From a checkpoint of a small transformer trained on Wikipedia.
Architecture: RMSNorm before each block, rotary positions, biases on query, key and value, untied embeddings.
Each number is 128 + 24 x the weight over its row's rms, rounded and kept within 0 to 255. Layers, rows and columns count from 0. Numbers have three digits each. The size before them is the row's rms in percent of the matrix's.

# layer 5 MLP down, 64x192, rms 0.13, rows 51-63, columns 0-191
104:087106070133138123150133124152117119137101134055144127133120160086142162105112141137167118122164121108149093180105129126139114135125108142133113150143129094112116085085171111094142159121130109099099165127125163116099187122102104148115140125103105146120115124080125107088113155107153114152102113121098119129132107115144129147126204102106124145110121089100109125126136123128147160151139090134089130070130158140132097135148125155158106121133161139095172148088166127096102118148095115170102159105141165111155136144126148117126134141145125106118149142166158131134136156122124118165
094:125135119141103086139120194106085143157098159131100116131117113129144105160156131115123147122149116138137120103107079116122127118129065110113133155111193163120114114161109130140123125108167056114127120121119106077112147120095151132161137090115132130108139089106123093110141117115174118117114139125060160109140100123190115141135130114113163162112131142142119116101117114144163080074107122104191149143114167121132146115141146131121142180103096130127121154126142140105115139162098152113131120136126113128113086153088140138107079100157131139125127128156120147143116123101103131116
104:144135139163124111145164118121128129134128145107100136141151137158112162098126115074092118149111141155187105141112125143108161111144105122131163140131126157113120102116136168126144117114145144117134159123130135115105160132184147109104137139151148124146139146162130094079123084124126181098112098093182132148094171103077106074145151135096102111129123103149167104164141115128105104136149131113118166128106092175149101121132154117129103123094110175122118157153155116144124153157138126146095166126149116068147184132114133169104119131122098141130174125108096108140120113173120125117
098:146092101112096145151147143096155100086127170120115180149113100109146168109093122135150125129101121163139086131117181145121109126132087118142085146141116130110170164134162117134141101085162133132109138140153123110104159141115111132158118153140157088126150080105147109143138152114111125128121176117124119168134115131152144110139121112189100117131121121114121126125105176113081112078168119115122123098147119118177168142134113097103106126124137138152151098128113129111094174155132099172187129128135139148181122124142123145130130121134123175129158157125154172125123100164135110165
104:121139127133089133138084110167131139110122128121126173117110099150095150176121147144153130155093104118106128085130085156163154138132112102156078162105149108126149041130137099160136164151105146149179136106112128147157131156123070081170142126147112169163115150102144138137108136102114114116174146093136119074124105130120136141128117135122131124119129130149140149145101098126118109133119095128109150148143138131114116117153142163074147148156145101135155102128064132103126110085147153131096134119132131142108133168146132153114124126146105153146137134122160101160115135179110082122
087:117120155122097132135137183115128126117122102166107101145093136128113127082129126084137133124122105151096143128117124105110116159102125119151126127150163147123144132122144153163140097117158129131175155123180149102139134127121162170142089138118124104118120170162165102085149118187131094142149112168124145103104122101152122114086089135140110101118177118136132099170145120137111124111167166106157092132153158089107119149117126148166157139145123089084125123115131187171132122111130137114107124169176119167120129071119134157143113156159157141148125116148144103157143169146137167119
095:157096126156115171137143101099142131128160128108154091156110107151122117141108149134129144124107138160135136134123114113153148116117138143092110119176116109153132148106119115127156123149160113109138093131145139102123138166144105158136071123146154116150115130141158116091107152134132127128148142147154132167155118092070092123131133043143143140112115117151115149145204174138119148167090109113102152109106112109134096129113137148106112127066159181158142111104076155153094116132138081124129142122121144121124137126151145138123062136110151114139118152147146132130139125116111188178
093:129120122150124111128127155146146149140146101118147118164143149117141169166164182126124127145119110147098113070103108164103154100125110182067152140121098152141141130092103159158086141117079098171130094097129161078133108160123112104107142155134142122117180101123145126157144135108139126120122148098118115122133129130108148086142156102125128074103114137114118088142080121097127165136110176160145155083106114123153121133067138144126116155119141068158134157116117166146126129120113144131136117060139094112163126122121097146124086130146134133136140124152123135152132135132145140129
101:155186100161150125133153131139096141109151103157156125089104101129161142126108113113152146123137121086145129113158150124162139113115110158142121106142124107142109143126142134107090128158111112129128172144109121115144114126145128143117094115133122155124126164103142135100150132119125113096119100114131156150165095104133125070109093084119106142113134103119105135132150138138131117105149145207103119124119094074088118154120119109125174098093139080100086162153091153157146196103113095155121134138085145081092118122135117103170136111151136118094094122143119149166130135111177131157
103:130136125107144090136130152154094127091128159080114118101130118152143127146159143113127100129099148142126117172136102143087097154128112142158149108151101175126138148148158143150118146141107132121150107117150064114066105121115112161133111097143120101140150104152177166137136133093083155120115157079112128116172102145154111153086114154142116102131150067100089098180095110168146149162129148096149130131094098135103158087115139121082141128121105127126136113145145157127171074152137146123113121109114162094106133124114127156130102134127104157140119150102110143096147114149116124140
100:150111123126137150141157148135106124114114124179149144185099098095169116110110098108142109158097150135107120127113137090115118094146141140138137124155181145139123115117145182148151106091151094138112102126141150130131120141141082131106130064107136105094132114102137140119131171131096152179123144128140127068124106132122111166123101111138110149105132110123100141092144125102148160158142097142101144116115141106138131193110110145101152120154143148161144142137147100154094169165110131093110131116090132068106140115104144111137125078109127076120122160130116061138116098150127104115
102:169090137120155185127114133151148146157132117131141081153119163148126149138100104106121141162168118094110113109103171140144130126130104150101129145106111109163155129143141132117160097125146147109106114076139132115159138085069096143094109145106117123145117129122126181104163147155129108126143095140122124147141126159132118153082123171147116140175147125128150124159157119158072121162100168103173148110122162113107111166130110142125130136150158178129161133100134110132128116115090156129147061075117141142127097123107184143114125136129111124121117115118098111145155111142172159124
097:075151085134100187175101086126158155139102086115109116134111157130119114150099114183149155129114136120109142143133154114112136134141142144163157154112114111147145167123149128169117133102132133125097118097125147159130138136147063151141139191136133103159101160128113167166161131153161128146120115093119103134182107128116154138138152124130116131151176158120129149155117180152106111132132100077139146153110145087125155123126101138121133109136174145147159124145155106130110160129129152136175074133141141136147160163116136133167131144101156145118081125121134134121094116124157140157